config.toml
n_layer = 14
d_model = 128
n_head = 4
n_kv_head = 4
head_dim = 32
d_mlp = 512
vocab_size = 1024
activation = "geglu"
norm = "rmsnorm"
norm_place = "pre"
norm_eps = 1e-05
positions = "rope"
rope_base = 100000.0
rope_fraction = 1.0
qk_norm = false
attn_scale = 0.177
bias = "none"
tie_embeddings = true
parallel_block = false
init = "normal"
init_std_qkv = 0.0591
init_std_o = 0.0591
init_std_up = 0.0591
init_std_down = 0.0296
optimizer = "adam_variant"
lr = 0.00169
beta1 = 0.9
beta2 = 0.99
weight_decay = 0.027
lr_head = 0.00535
warmup_steps = 493
schedule = "wsd"
decay_fraction = 0.71
decay_shape = "cos"
final_lr_fraction = 0.1
batch_tokens = [8192, 16384]
seq_len = 512
doc_mask = false
train_tokens = 156000000
steps = 13007
dataset = "wikipedia_en"
Each number is 200 + 20 x the weight over its row's rms, rounded and kept within 0 to 999. Layers, rows and columns count from 0. The size before them is the row's rms in percent of the matrix's.

# up: layer 2 MLP up, 512x128, rms 0.146, rows 428-436, columns 0-127
# down: layer 2 MLP down (transposed), 512x128, rms 0.144, rows 428-435, columns 0-127
# gate: layer 2 MLP gate, 512x128, rms 0.156, rows 429-436, columns 0-127
up428,102,179,204,182,226,206,207,237,236,186,192,206,203,218,199,175,200,203,202,187,208,181,145,192,224,207,223,165,210,212,192,213,183,209,172,188,208,197,206,208,211,214,220,244,238,227,176,185,200,220,136,230,163,199,199,185,184,200,180,181,200,198,208,205,194,194,187,205,218,185,225,158,183,209,194,185,211,217,223,163,193,238,232,190,202,224,204,187,205,225,196,185,221,199,189,167,192,204,180,198,211,203,182,208,197,186,206,235,152,187,168,202,189,197,199,178,199,214,187,206,203,232,230,238,191,197,196,163,187
down428,104,215,233,212,212,167,191,198,215,193,233,218,199,237,178,196,243,232,199,200,232,167,197,183,206,204,178,202,219,221,203,203,200,187,212,214,179,222,184,221,190,216,214,196,187,185,165,174,247,191,197,191,231,208,186,205,185,205,173,177,205,152,208,196,234,185,186,218,206,193,214,220,242,231,192,211,175,208,227,189,193,204,216,174,184,198,216,160,238,156,199,184,199,226,212,217,220,242,213,188,205,195,202,215,154,183,201,198,197,205,198,214,219,161,203,191,206,183,208,181,203,213,213,205,158,190,206,221,214
gate429,080,243,215,212,150,198,234,181,167,197,202,218,198,197,221,198,236,214,210,192,172,214,217,220,170,161,222,194,203,213,186,175,209,208,205,195,176,206,211,210,202,187,191,200,196,203,213,195,208,180,176,187,202,190,202,194,172,180,158,162,185,219,190,194,196,192,180,212,209,218,169,207,202,197,248,205,239,171,204,195,196,194,229,204,197,195,192,182,242,198,193,216,172,235,218,226,220,161,213,229,215,204,177,217,188,159,190,189,185,178,196,219,205,184,226,224,206,186,222,177,200,207,192,217,228,162,174,228,225
up429,078,189,217,202,245,162,198,175,208,207,187,160,184,190,186,239,196,197,160,192,168,166,207,196,176,194,198,223,186,193,200,222,191,190,178,194,217,221,181,213,185,206,194,171,205,192,141,191,195,196,208,202,204,193,203,196,177,185,198,203,216,194,238,198,196,178,213,182,198,190,211,224,211,180,228,186,203,166,181,219,187,184,179,206,196,179,202,186,204,256,218,201,192,206,168,206,216,210,233,233,210,218,194,182,186,190,238,222,207,183,241,218,195,201,188,190,191,172,206,208,179,242,229,171,187,166,228,167,195
down429,079,195,180,177,195,163,204,188,179,198,206,228,249,235,174,190,225,187,211,167,184,222,201,217,227,210,212,186,203,193,192,208,207,191,219,166,208,197,195,175,199,192,176,212,188,206,174,185,217,210,156,212,205,221,180,216,188,242,199,200,187,208,188,161,219,171,186,242,207,182,213,168,195,255,213,204,188,219,165,190,165,199,205,198,211,214,186,214,204,225,202,224,169,187,196,194,222,167,190,225,216,221,188,204,203,176,171,215,185,201,212,194,236,201,196,222,182,161,220,185,213,161,201,218,192,177,224,209,212
gate430,093,190,187,199,205,196,200,185,188,237,235,184,211,196,194,183,213,183,199,185,170,199,193,203,200,194,182,197,198,175,187,179,257,213,222,200,210,187,182,204,256,175,173,180,163,182,167,174,191,192,194,215,182,220,200,224,203,194,218,226,220,219,227,193,177,180,188,192,212,193,215,201,172,207,211,208,177,177,186,223,161,171,228,196,194,208,201,172,201,212,164,207,208,223,210,233,191,229,159,189,209,189,217,198,173,194,177,230,239,193,185,178,207,211,177,164,225,190,150,184,209,214,196,167,189,195,210,199,182
up430,091,208,251,221,228,191,173,157,225,219,203,216,198,194,213,192,181,191,224,164,175,191,211,196,218,195,197,184,208,206,204,170,197,200,210,201,201,240,203,206,172,198,222,211,216,162,177,212,200,177,186,215,212,207,170,151,206,186,204,206,215,205,170,174,200,214,189,238,227,210,177,234,214,168,205,187,220,191,190,168,187,214,197,229,199,187,209,225,231,196,199,184,227,167,184,204,225,215,206,189,179,231,196,206,244,179,198,167,180,181,212,195,199,216,180,189,147,214,222,187,206,214,209,195,185,200,161,189,189
down430,089,220,172,184,217,219,195,187,193,163,226,209,204,206,224,237,175,161,236,206,202,202,190,197,201,230,234,170,198,210,201,241,207,190,208,221,197,160,183,183,164,226,199,208,164,218,233,223,240,208,197,239,180,200,156,219,196,196,202,185,193,179,207,236,210,248,207,192,220,237,181,185,187,168,162,187,204,195,192,211,210,207,210,171,216,182,225,189,204,225,189,195,183,185,191,185,193,206,196,212,197,193,206,213,220,229,200,192,176,207,175,217,176,176,189,182,185,179,208,189,201,219,204,160,204,198,194,185,214
gate431,092,210,166,183,208,199,207,217,207,194,250,179,227,176,198,163,196,203,188,213,181,212,167,195,191,234,189,203,215,187,205,190,208,182,179,205,172,198,218,208,199,183,207,198,170,197,211,214,241,212,190,184,202,194,223,231,200,203,188,226,171,219,170,182,211,200,192,216,205,203,222,203,189,194,190,229,160,200,191,221,211,239,174,187,194,210,196,167,212,239,209,218,171,187,196,216,168,230,195,202,238,247,157,193,179,188,191,173,204,187,173,191,190,211,249,185,210,196,185,202,213,206,228,157,202,231,200,183,174
up431,090,201,187,184,210,186,182,262,216,179,156,223,174,200,193,198,194,179,189,204,193,205,207,204,194,175,216,240,237,246,170,190,185,215,213,192,184,216,199,170,189,215,235,187,249,199,210,181,205,207,183,200,197,169,204,203,211,201,190,177,188,194,161,219,200,235,228,191,192,211,230,220,218,168,193,193,203,163,193,173,209,211,205,256,226,189,161,206,198,196,217,224,203,198,202,212,189,223,222,197,229,205,202,237,196,201,175,200,195,158,195,214,185,209,195,169,185,219,198,205,199,215,195,222,201,191,230,194,200
down431,087,234,188,185,169,186,186,214,207,183,202,219,179,199,215,195,210,180,165,213,180,228,168,215,204,199,228,178,171,210,163,209,234,209,152,207,179,204,189,176,208,226,186,219,184,190,253,210,164,214,198,222,242,217,222,166,190,182,201,208,216,215,227,229,219,200,231,203,210,198,241,177,229,186,195,183,184,198,192,190,182,177,209,187,171,185,191,202,191,203,215,200,191,202,168,169,201,197,201,194,183,210,183,170,203,217,188,240,203,169,209,200,163,216,196,211,211,218,159,226,175,211,185,219,178,190,199,194,200
gate432,087,230,207,169,208,219,185,190,204,190,157,194,194,202,213,194,213,235,206,173,173,172,196,144,163,199,227,182,182,187,220,199,168,217,200,193,205,211,230,217,173,182,238,187,182,204,161,209,223,182,176,198,205,202,206,184,184,197,199,240,205,209,204,196,196,202,232,198,222,205,221,198,207,189,165,245,189,174,157,153,209,191,176,212,203,215,208,188,209,187,213,221,214,228,200,173,180,200,219,208,238,222,208,197,195,229,169,227,186,214,195,184,186,176,202,186,214,207,207,169,197,243,204,190,209,211,193,178,197
up432,083,165,211,220,183,195,237,202,203,192,174,179,171,193,188,198,197,199,180,168,194,208,197,205,192,223,149,223,190,211,180,183,206,210,206,200,235,185,183,187,228,203,175,178,246,163,204,202,199,203,153,204,200,192,189,161,179,211,181,238,202,179,202,221,215,221,198,203,191,219,177,218,162,224,212,179,189,187,176,212,229,188,217,177,205,211,234,197,178,222,222,224,220,159,217,223,196,224,189,205,176,215,197,200,183,184,218,233,198,201,210,197,152,225,189,155,200,189,208,212,202,220,171,212,196,206,187,181,196
down432,083,212,235,206,156,216,218,205,181,210,225,186,143,198,193,172,193,211,201,223,197,214,204,187,234,194,233,222,173,214,218,165,187,181,208,199,194,208,206,184,174,195,212,198,188,189,197,219,230,179,194,185,215,174,197,164,192,207,202,217,193,196,183,173,213,213,195,209,170,166,185,181,190,180,196,224,214,227,166,185,222,192,216,186,185,214,228,225,157,238,215,217,204,186,196,200,190,235,230,196,222,187,174,200,232,192,211,200,189,194,208,172,198,223,190,205,179,166,161,214,181,169,197,181,238,231,209,203,174
gate433,109,193,217,200,187,225,188,221,195,165,186,216,221,213,188,208,211,198,186,213,175,192,220,178,217,218,194,181,179,202,201,155,216,193,206,166,202,179,184,206,180,199,216,213,207,245,186,217,246,210,184,187,213,210,212,200,220,196,205,232,220,231,219,190,240,198,203,165,185,173,206,221,187,207,217,186,206,213,219,227,220,181,197,226,193,193,230,211,221,191,194,212,204,190,174,198,200,206,234,203,242,216,183,245,192,170,213,193,198,258,174,203,165,188,190,174,177,211,217,162,203,189,206,198,221,232,222,235,176
up433,111,189,174,202,187,163,251,209,212,256,219,191,180,199,224,203,183,204,226,206,225,232,171,208,182,172,172,187,223,209,180,205,156,223,216,193,228,218,216,211,180,221,182,190,176,211,174,174,167,174,238,205,203,203,189,234,192,204,147,215,167,185,192,179,187,200,212,212,198,247,207,197,155,207,198,202,230,205,208,188,210,199,200,205,192,197,166,168,189,195,200,196,168,221,201,191,194,202,223,203,183,171,185,216,195,206,191,206,193,178,177,207,220,216,221,224,203,196,194,201,194,196,203,208,165,192,200,169,215
down433,110,184,177,215,173,158,199,197,242,224,179,204,218,239,206,197,218,248,210,214,213,195,192,178,178,145,186,185,188,199,193,200,209,243,227,181,225,201,222,217,204,242,185,188,176,164,190,192,169,182,205,214,192,207,210,201,183,208,163,181,181,189,209,207,188,196,223,200,204,197,206,215,172,207,184,206,219,215,197,228,173,218,216,192,198,178,175,186,238,231,188,214,183,234,201,228,179,194,233,210,209,191,169,194,180,211,224,214,163,176,194,209,192,205,230,173,206,193,196,200,182,197,193,177,169,217,210,183,224
gate434,094,182,223,197,227,215,240,171,185,199,204,200,191,186,193,252,212,224,215,234,214,194,198,166,215,196,225,169,188,158,202,220,221,219,209,185,219,202,238,205,197,205,185,208,197,209,222,227,192,208,195,199,171,177,181,201,167,182,194,216,217,191,178,227,241,153,233,206,173,189,227,208,194,195,180,219,194,191,197,184,210,205,207,204,220,158,178,202,175,233,190,217,191,236,206,210,179,225,225,209,214,230,190,219,205,204,194,189,222,204,234,173,208,213,198,192,189,211,210,195,192,235,221,198,222,204,175,248,200
up434,089,194,205,215,182,204,183,200,263,216,171,220,210,226,160,234,203,173,189,229,206,200,228,180,221,186,202,207,212,158,211,191,217,170,210,181,213,199,229,225,185,213,188,191,214,187,208,202,198,236,231,231,186,223,212,186,196,199,230,210,185,226,200,201,225,155,212,218,199,211,194,205,228,203,171,213,180,176,220,222,212,218,236,210,219,188,225,208,167,223,214,212,197,215,190,199,171,201,187,214,198,209,192,219,176,208,191,176,221,195,199,188,205,228,177,208,189,256,220,199,205,207,236,180,202,162,210,228,211
down434,093,210,212,180,189,214,202,204,260,192,183,180,192,228,172,217,223,190,234,217,207,194,238,236,192,201,189,170,212,177,210,182,204,204,206,190,194,194,235,206,193,193,206,208,186,197,185,188,195,213,207,179,202,193,215,154,203,186,182,230,219,213,216,177,188,228,213,179,201,179,192,186,214,178,165,179,203,173,186,203,196,222,213,200,231,178,188,186,196,161,199,218,221,194,185,195,167,168,192,192,169,192,206,234,231,196,168,190,156,220,213,192,255,211,195,219,238,215,202,193,148,225,206,198,209,212,196,194,188
gate435,100,194,227,214,195,176,211,222,210,203,178,188,192,251,184,223,192,206,241,188,222,193,227,224,198,232,208,162,177,233,199,187,185,214,212,218,197,209,219,230,204,206,183,182,208,187,218,185,203,144,203,203,197,204,218,224,224,248,205,196,206,203,230,209,220,191,191,195,178,217,213,228,188,244,173,207,222,201,184,187,213,207,217,199,185,202,207,154,182,198,199,226,212,198,182,187,189,219,200,194,229,207,153,213,221,175,227,220,222,223,205,199,188,216,216,171,250,233,212,221,206,215,213,197,222,223,211,202,207
up435,092,210,170,235,207,185,213,157,162,174,223,167,197,203,193,202,215,199,222,185,207,188,242,223,231,207,214,203,193,207,224,173,241,203,195,211,202,177,184,215,233,181,190,155,198,188,208,214,206,198,239,217,178,217,209,208,216,162,207,214,177,193,208,192,189,220,179,184,235,228,202,200,198,198,212,196,178,219,186,189,184,182,210,205,196,206,210,206,165,169,197,180,198,194,180,187,239,169,218,213,225,203,215,186,233,203,201,212,242,186,203,166,180,179,167,226,220,186,223,212,218,196,184,244,208,203,178,219,186
down435,097,222,180,216,220,237,228,175,167,175,184,182,196,147,203,179,203,199,213,210,204,192,204,166,252,211,198,167,183,196,197,184,194,176,201,212,200,213,171,213,210,209,164,175,184,214,219,221,201,186,198,208,179,208,213,187,199,195,224,178,194,192,218,170,171,184,187,217,235,205,195,204,215,185,203,221,186,197,188,205,196,204,218,208,199,187,224,219,188,225,209,196,187,198,211,182,237,205,234,228,215,202,211,156,215,236,237,186,191,195,191,174,138,197,182,242,175,186,202,225,224,199,196,198,180,192,172,222,197
gate436,103,180,206,210,194,207,244,170,210,234,194,180,181,211,197,219,194,197,182,230,196,176,208,134,199,201,214,167,178,155,206,175,203,213,181,175,229,199,207,199,188,174,219,191,177,204,204,240,206,190,191,213,218,207,211,224,208,208,180,226,188,208,200,198,204,205,214,178,216,218,212,207,193,238,200,226,180,230,199,207,214,216,221,181,199,209,194,196,196,188,182,227,183,183,207,208,193,196,194,187,212,212,153,222,203,188,214,199,191,241,219,200,188,243,249,163,226,205,167,177,217,184,195,177,229,196,165,195,171
up436,105,190,183,180,214,193,199,167,201,198,225,176,204,183,197,168,231,220,244,194,213,194,161,239,204,226,176,193,212,189,212,210,233,205,189,183,145,189,170,203,229,171,197,218,216,210,229,188,207,213,190,200,182,198,217,202,231,167,201,167,243,216,199,213,201,184,206,211,174,203,205,206,195,217,201,220,229,181,220,218,212,200,212,181,230,173,226,193,190,206,193,198,195,207,184,200,206,208,240,224,243,227,200,206,188,231,190,185,188,190,172,181,188,244,189,213,183,222,198,180,224,178,235,226,184,176,182,190,207